Part of a small language model's weights.
Size: width 128, 3.48M parameters.
Architecture: RMSNorm before each block, rotary positions, no biases in attention or MLP, untied embeddings.
Training: a variant of SOAP for these matrices, 2659 steps.
Each number is 128 + 32 x the weight over its row's rms, rounded and kept within 0 to 255. Layers, rows and columns count from 0. Numbers have three digits each. The size before them is the row's rms in percent of the matrix's.

# layer 2 attention output, 128x128, rms 0.202, rows 0-50, columns 0-127
102:101121140155131124090088124087133179122167115122074116155157138149160142151137149109105139088138108128135149164164164139119185108079151120129089164134103119089185125090089136140123138114161098117106159116152093157122094074142167115149128077054132173130150157138154196097116133126116086155079140105160130183104101171159150068148163174199227088070119135126157092074168130094202141132093
105:128076151164130119079157119140133095123170105117191130114095085088147150112152159121153134087148109155027077145171201143147100093148062155137156125119090151145174166107111098123143153135099118118159118137144146099085073082127182133145166105141134081120161138124115090135162155117157199074093119130150108115082142144148091143184114099122143101140148126152139119119123169148176041067199
097:159140117123205119135123164147098170120093131151155122151164107167140116190129166152092135108127156015139112065143082141130094159072123151164120205126115123215111113212054133091091125119112094132088136138160119142152150078131121119157119128128136126140130104144183154132177158126102153099112148139151127123100113087104129142125032174103149091114110150139069075130118102125123158136160
097:150121150136172129090103141071146172152085144131111148115139112159139152177142124136094060180166164156109080079108141111104168152068079098126124156056107145124116141171056137137107142165113097088037129129109109132134146109110159087079126171120148117158160138116128115203191141138157152074115146128163150184189186087131181114175159109157203129115118128114139119104083119110127128107116
103:164121141082149124144182129131127125162108110135158103124136081116152128052122119139120100090137130072110147106096105068108056166146126164185084134187129102172180130189182153124116158112134107171140121151181123075162121114121138078131120084118141112081141163096120079075126117162102153087094090154115099132088078076162109113102135171138113126144200096080166109094162152133113159039149
103:148141148129151083117140030081139145178155086122131105111196099100153144089142105068094176139114122129153113152128126108226168114069109109161140067085165123194161148064153167155175155111122110093106154136138164046169084161109118166142112146117084091133133105147133125120160148106112166175160147103108099146145109160118087093114183150130129154140123118129098087106125118077136087114090
112:085141142126125119174126110106184132130156065144143162143132069114145119106074151125147085150150098116143103147096105138145152109179095185197139133107095104112182087119142146106103082178172062129160132138202165156155113146133108173095154129073170082167107122147166144145064110082097185134143109163086124059096100149120134161139168066093195133156184161116124124142121175119152159138120
091:128104101133138098123128098148158117129109063092104092136156143098171155144126153147142110154158129125121168072142178084138096085148223149160139110139069059132140122105153097145129095209144111211109119108157140076160160163143133170183124138136133132142089137117118164101152116095144071133096166106137063090136136096096129097095120119156098078182104158104140085091124102174120049145070
109:167234112104124119155101116100127141079122132209136168149164108160103165094129124125134129168179131064141098097119072125098115170067152109183103096121112125077145089107178176138116120119117113071157130185139127132089097127148128134083111186135140121125121097113139124125092039138163081202063146113124118155112164118142154141105172165136083135150140112122204133154108131122116099174133
092:120144174100115122163149114105123105160172092168122167121175136119147121129150167106075124170140124148155167226151072127124095172101090163088098162098086142205170070143127166105147090140100100121162101150117166119135140155077168130156156131123120128130161172125090134175102090198127106205097115149165114097151131140136094071153132130116072198173111072121148131124129148145080131184146
092:169107141170098156093127130097074116139112160169164144107087164137190125108101172141085169107189078150125024115072147151171158150122077165124093151133216154118100113119125127124131170138147048135165151141119153082104128057058150180110135169127137133108092125150156166068122145119120136149142116143096088090110114112141152129106128154133157131099096121079121128119136170182144105192116
117:085134190163147126137124105178172127133162080148134080181170117106081124122120172169163138188069145162123106135143138167159097116119118092151101122152093130169132165152134121108121083114060146162099155105151176141082111071073112083203164090124152079151087162137109126088143167112090188151128143163133106103104160116152143105113095092160134173171088186075094148156140090120103143075099
098:163164148131151127131110048142110107108157172113083114118112112167113144106132156181158102104130053129162136110142120161148113168171131099079144169170112159195095163135094123132080062152182065082167114073131099085158126094101130076124166152179173143103094157136188168134105077166105184138145120156204108149151148118097131101146138149126080106134146143113125070083117159160137130086135
101:118144168124150174184129018170147136095176130104155137129098124134050098122158178093140123163158060178142110145076164108223118110104163139137151178117134146120108196169194120113150116137072142083161095156126101126111105161136116121145144143099139130118095100144140113087127102129167164173148188154093087118131133176107123117158097142151164061128123097151145166165143096148142138136094
108:147182115163115065156144124118150115125118124108122177122161082163123140134173148181094150169192149074161129140158135088185113098106103099146155101079100124151067184196096110084045133066120049148128143143143148097129118158112144059097080160151095130135086160124115170127096137120092118169100107163150140117172144074119161145148141136103150155180138157123170137102115144105151182169159
090:090082132132138102174143097159137163091104126071081139171128126149112142129175136157112121106136147177145213148209082111147133120088152101143192150112130131088105172120111129082158110106221158142104149166166161123149143124070129086156151117086098108114171117141069086178134173167103108110154139120062101134142066064126112114122127154074162164128157093130144144100145126117137129114205
091:121159143123113184120121139135133128084182150143082120144131138075111084138120113145128071140099153141138171147056108147118156054145173078162129161161069154099216150209085122140177185130127172119117115156095126113161091102188134121134131116098139103113037119123145068163102099093103143129132119171131150102130122115113149169171176122122150139109086192055119092143094152116127122155114
111:124111143145103127146063091141114114109093115143156100119130101144150108145157135168102132158106126168151129162106130212179080142124120163080107134131130106181151078146147130148120203210092138181143147157103172090143105078108149127136072111132125172131140124172156130116140075070129169118124114086114177144136125155132163170156058159191136126147098162083098056150073134158158186179164
103:122140123149101117136072151169105151147175125080157141092145100107126133110136126125139137090104147123147065246132120173132087121084050112148160054102115137152128111083125101137117169178175126111102099120129135113137098072079097146134134155163118142131115125193144101176125101083059139128090095177165140104156168152144183173119114110114096096139124192162082096177113160148119180166110
095:164114131113055110147088118134136076114074134174083131157170146133117104122101087102152117111116141188135187125073120130157137154172123151114108142100137072071119133081206114179114142115193138161131114127076072138129103139132118128105140125091110165107159149110073078157099109152154151133105115162119165162167152176164123160137123067117125202116100123068111152182123167070110073149066
093:101142124134135133107109106111141129089168122087169106123063106141189171130129180096120071185148141105178064118176120199119120068089158124136158112181126156141098081113126162082203113198130134135142155188116147108154149132114123138129150104190129077148104142105109128175115093092120170149122121088084189092116104086095088131144125124184099167186192151146122146117148114131174171127125
092:124146096142139077069133142110118124138132191136094118094172116110145125145170132095121124148120068110154107104174143137143129137104115120032126134159159074146140079098149131144180099160126138075088099116136127120120090112140088122077115123103109210116130137117128236178107129104178155107170185183127120127147107155171143198116187143177177095098108162090136166063116166128144116134141
084:109127128102130132133086104124154120123115108107147153155122095151102093127121122190102189134109158187155163087093117153176186049125123176105196138108083127121110134198100168100103119074099182165141072192147166078129159141145168107117131153121098166144147176120089104147151154154091114137126112138030143109116091076175086103151163104085094110129156128107103147147134068115142178163142
098:118115095121142168109091105189112155157145125096123158135081133122173159114092138112160110140147168185162105081140147180167072165156129106180154169101164171133110085099171116055174144110115153128128174147104146136143148111145095119088071170067109078148150109145099141165108131111191156111142056129141133111177126092136042150125128150063147108137124134161191177097108175108135171090129
083:161148116149118153161132113141186104155143123104102146148166178123144130173133133145117161120146120123121115136083048113139147012126097163078120105115045100119145094120134055170107119097139092149136127202180115106133109092097191196101173112129120144146156109118162097134131120130065141123081172122103141125132056134163114106094160101164138078127140100173095117117121148098173198136107
092:133118109149120111087132137115121133159120144139071149109097126111145153125152118148075126090088112096059127148124121158132116125094139144159101184104186154159113146100161115097130152140190202124098066063175158120133158180167097189157148093040165118142124080088072123124175119152096106164106153136107144129118168099121152082090143113166215092183127123163178168168118096173102135131109
101:089195155098168201161070124117112166076151120128147157184144059114112134121108162107156098109152171087122164126084125153143124220105121121091148124139117098158115146171107108123110117115184101093126069136136074130132089103143172086121144097123103132167082164095168105146154086113134142107168154176134097146097155113159129121116077124198146185148138137158184127175086210115107148139128
093:141128108112120136111160113120163124149134116186091150168109166097126127156128097153099114162137138187130150143204143080089172066123116043145100126124139153099150150107092173140120219117113117172151067187150178091153073120059127154117156144174170137089124164145150154160122125135152100162080168162102114046149096143114139123119141136126068170062116141147132084137129109126176109115085
099:124155125101097152128085178123156104087139170137108124121100106145122099125115186102122143139190115092088143174104126108107111093044166136097152165137169147177100126127100051129134133119131068106128138129132133112099151138169185188167077112077149151109118109164114183146130110168149106106151137187157104132083155116139120098061099151097151157213126153102105109044124158155073178128079
103:111100162136108114140140105143100135131111179103176098124139172139153113149187147140082093102131116178074129098125130079121180148133148078114172083126205070128156140142131117142120162163091082082145180153199102140125126100123125131085131153128119066127106126155141107095076171153089104081172143064081096168150172115157089165135157195049081126168143141074109168159141116158135156131105
093:123168115099137188094103135147078139147076109124122089151079133162136135122142101125062117151134172105101127163184134144162130158176183210171106092119125185126063098110090104192080148175119137146128132129111111150071097062160092120150124178168122110147126165144139144082166093116178155133100130118134130163053127141134107121122087116092136123132156111123102165102116140168043096077183
090:120124138142110104130132119117129110116108144096107110102157043091110141109087159111135119125160156115125096141148091092091150150132221138078143062122129081252196145145104149114161070135145088187113110096138084099123129105098141130138157101104098147122115105153103112097138061126159095177142107145186096123174119134158133152175115129163149166149103143151129078151196164169123091092076
090:059095155088150147147109127134102140073123092120132082095101117100092136092125152106122136118119170133087140120118100102104147106132119132171139111207131170116099182100142089153082247140128146195125111105098157111140072156152089136110116114100096123111155126172164160197148120082142164132106167116191144077135153194108107207163155132088138112165143123143132142071120074166162132103127
106:097135177097138136128108158066136126149073104140105135156121156105118086177116119142141132122146141125065165126041106147106183122146168254155136187124110137100134114151054116094083124115156111106132176161118103183138156155156122123114170110117139122169162066116171111121131175160108143103147116100083134201130141106068102164086101137128172148091101143142132092178126110085137166164146
108:130100142178147124136109149083136165182085189163184126124117127149099108144104112190104152144131122082126062136156112161130104120098046152111147111178133112065123188180164168086096107098135107095089077141114133098057142071125072131135136141164176119149113209134141141083118156093189129110151113133128128121175167049143133138131148098116140069096160155067135141125126113143146101119139
102:104198110124124172133169083109113129173144098136133096151104142162125130129098105111223157158177135122189189136082101116192131209069088150129115064174126090114092145076152131191160109110048119101140158154134109122158059120105132160083149106150100152130094124120125084114173149105134130120153140159108115115106106155127092126118125126126161206142162149133120148188136147109162080148101
099:140118133112143087107101114119143136126098120130111176141151159107127070171092159076133158134157116158123181097183212157146115162090158151168083102066147106085095105160056166094124156114094149137135130150124139165150163153096111087123169117147117160122147129131085118125197068115121093157114108094047089138119154107024118118110190135142161115108173119111132209127140124159143128098171
096:134139116057169105080102133099132086107114136109129081118123122078121109125096076129168092122088109099126155083137144145042112136152057126106145156185169110096115093162126160134069173075131132048103151071114079138147131147139119150169127067133180169147135153099135125115137181141119058062212125115139083154151080139122154113080078096132155094105105114125128113122146079123115120149138
102:151089102141114046095138134125117138151099118098126110094177093094157111123199116168120085120148135108158128130144086150086149133116143109129070164091200099193159146130107079126111120200142109190129154082109127101158133097096209114111135125153173124087118064159110136143151173130111112219141150137142152147184138133183108082093088103161124124133109127157084144109181110151085136180093
108:131086146137099129121154119087127114186110143149082174139154097109080156134134098122163131150159167106129182105139096107120140116132076108149148148106106075139117111061129092122165135128089085160081142220095129173115115119135045203161154170151091141089129158117107166098104134104137051147093152106148184107086106149109124160085158058128133158117201168120136082084165161128103170132130
088:096097115135160143114140095151122097135132175179164132114125079119099185142148127129175123110173168123201176097090172142143123167119110129092099072143150099184159141103108106144074089095146137133132163164101136132151148176125139120190087080138108105076162113116123157098175056176155127167137119065064156069066108121130139171097123152147164159128177127118140087075122150167081127137190
129:136147142097106142138169117125114125134090191125164160072074150115181102090156140144104082077109074136102124106122101157150134126125125118181183098110121100088088110157109151105090146156165133121164099183182150185107131117026141160096149109131118162182070180120139172115196075137147135147118152167124112075097102142145199145146154111111136100094136152128140103125142119075054074154141
112:100166148150128170163102114116083175103123114124135133143114133127105087162101132130122130114132121126114100134138158100159137154070146076123153151088155108146115128153126181169127119127151065140066139137079115118130134107109105053111153174119149080138124116160119102080042144171184135095111141133152126161094059165090099053170108088091165059146093127136074172167204149084052099123129
106:154068158138129124099168093112119149131133137098161103098081098125095135162124120128137161158133104192115138159125132125066135099125149141123124101152197135168121173095082105178194161086146100105240136096088176134169122099054113144124132169194119092097106080117126134123175112131160108132185093088163175112169103120117127149114131138132065101117142138139052132155136138183176097105161
091:164091141106103132126088145085096133116149124090120161133095075137134140133124100165149152146140122106147043117068127154105177198112150141142222151083082155152099109124159097149066132153062084155146127098155158120109123127153212085171122107114107160103117128103176078077158149134147182115147102109174132074112182124125080111153079119119129110124167116106128094152146179077132096090169
103:141122113098109184125176137156133108148112149123094117163089120156086107116143115133143065105136192082096169162117120155126118143248089090170104157096129128135159139174142087164095160194143137141169149138186157202116185113127148086136151106173152122091129143199126126147117146135123118095073117111110066103076156122150098114164084162160066104108122142126078131154095148121084166118151
108:131106100153106086127188120184156143148047146154085192072131150149112106141107101147151140124138181133140147097147122111176071111100145173124153162070100104085095181110112162153102190102123100148091093113135130137098107158153182156136158194153172184142147095089175129175184098131146141081170073129118109145164159142111113114135100145125060108105137164133137079137082064131154150099147
103:137135132144156076148131154164113122133157093128150119118145110104165157098123126152113145124164101083082152151145162098067000123111168154149157089201125146128088092068161149106112156126088125128118123165149219111150124131101116164153113141130147117075113151131138087143047090120137122174172166137143120085122117101174128089105089113113124101111184154145129091197111182133157088186107
089:055144153147134156123112101127092195136091078129134103137165189113083156160124147131137106145134194099100149096123094135136116098095139172135110085110178084047134143115070147120121087114117137163102116134138143129128174130172123107093177147160078171149134071145072142134080110098133103177112092182107063174144137082119159150163150080094106205120139097159127071128138125133138100106059
098:105105109144096128166122102131131140147103100138145077124144137100114097093121120127140175122117144161186134169128100142135124118178105146125113151154130118159138075126179189161205097038124091118118119144106182147116130062095157053145089109098133128106173158159157110138116140080102123152140106124100132120119163158180133044234128102179135126111182117133084150102149114137223165142128
102:137100158148082145128126127134147138084088152184138167126143162196115149138125120121129112166156123149077121167121172173156081161115190222115099121108148112117116084116122170189093106127084133111090113115151147152114126146161126135102149054147142139168123179127138072138184077120077146121137146152160116107147177110157119172108203080135170094084177176132118121193164134149085162164181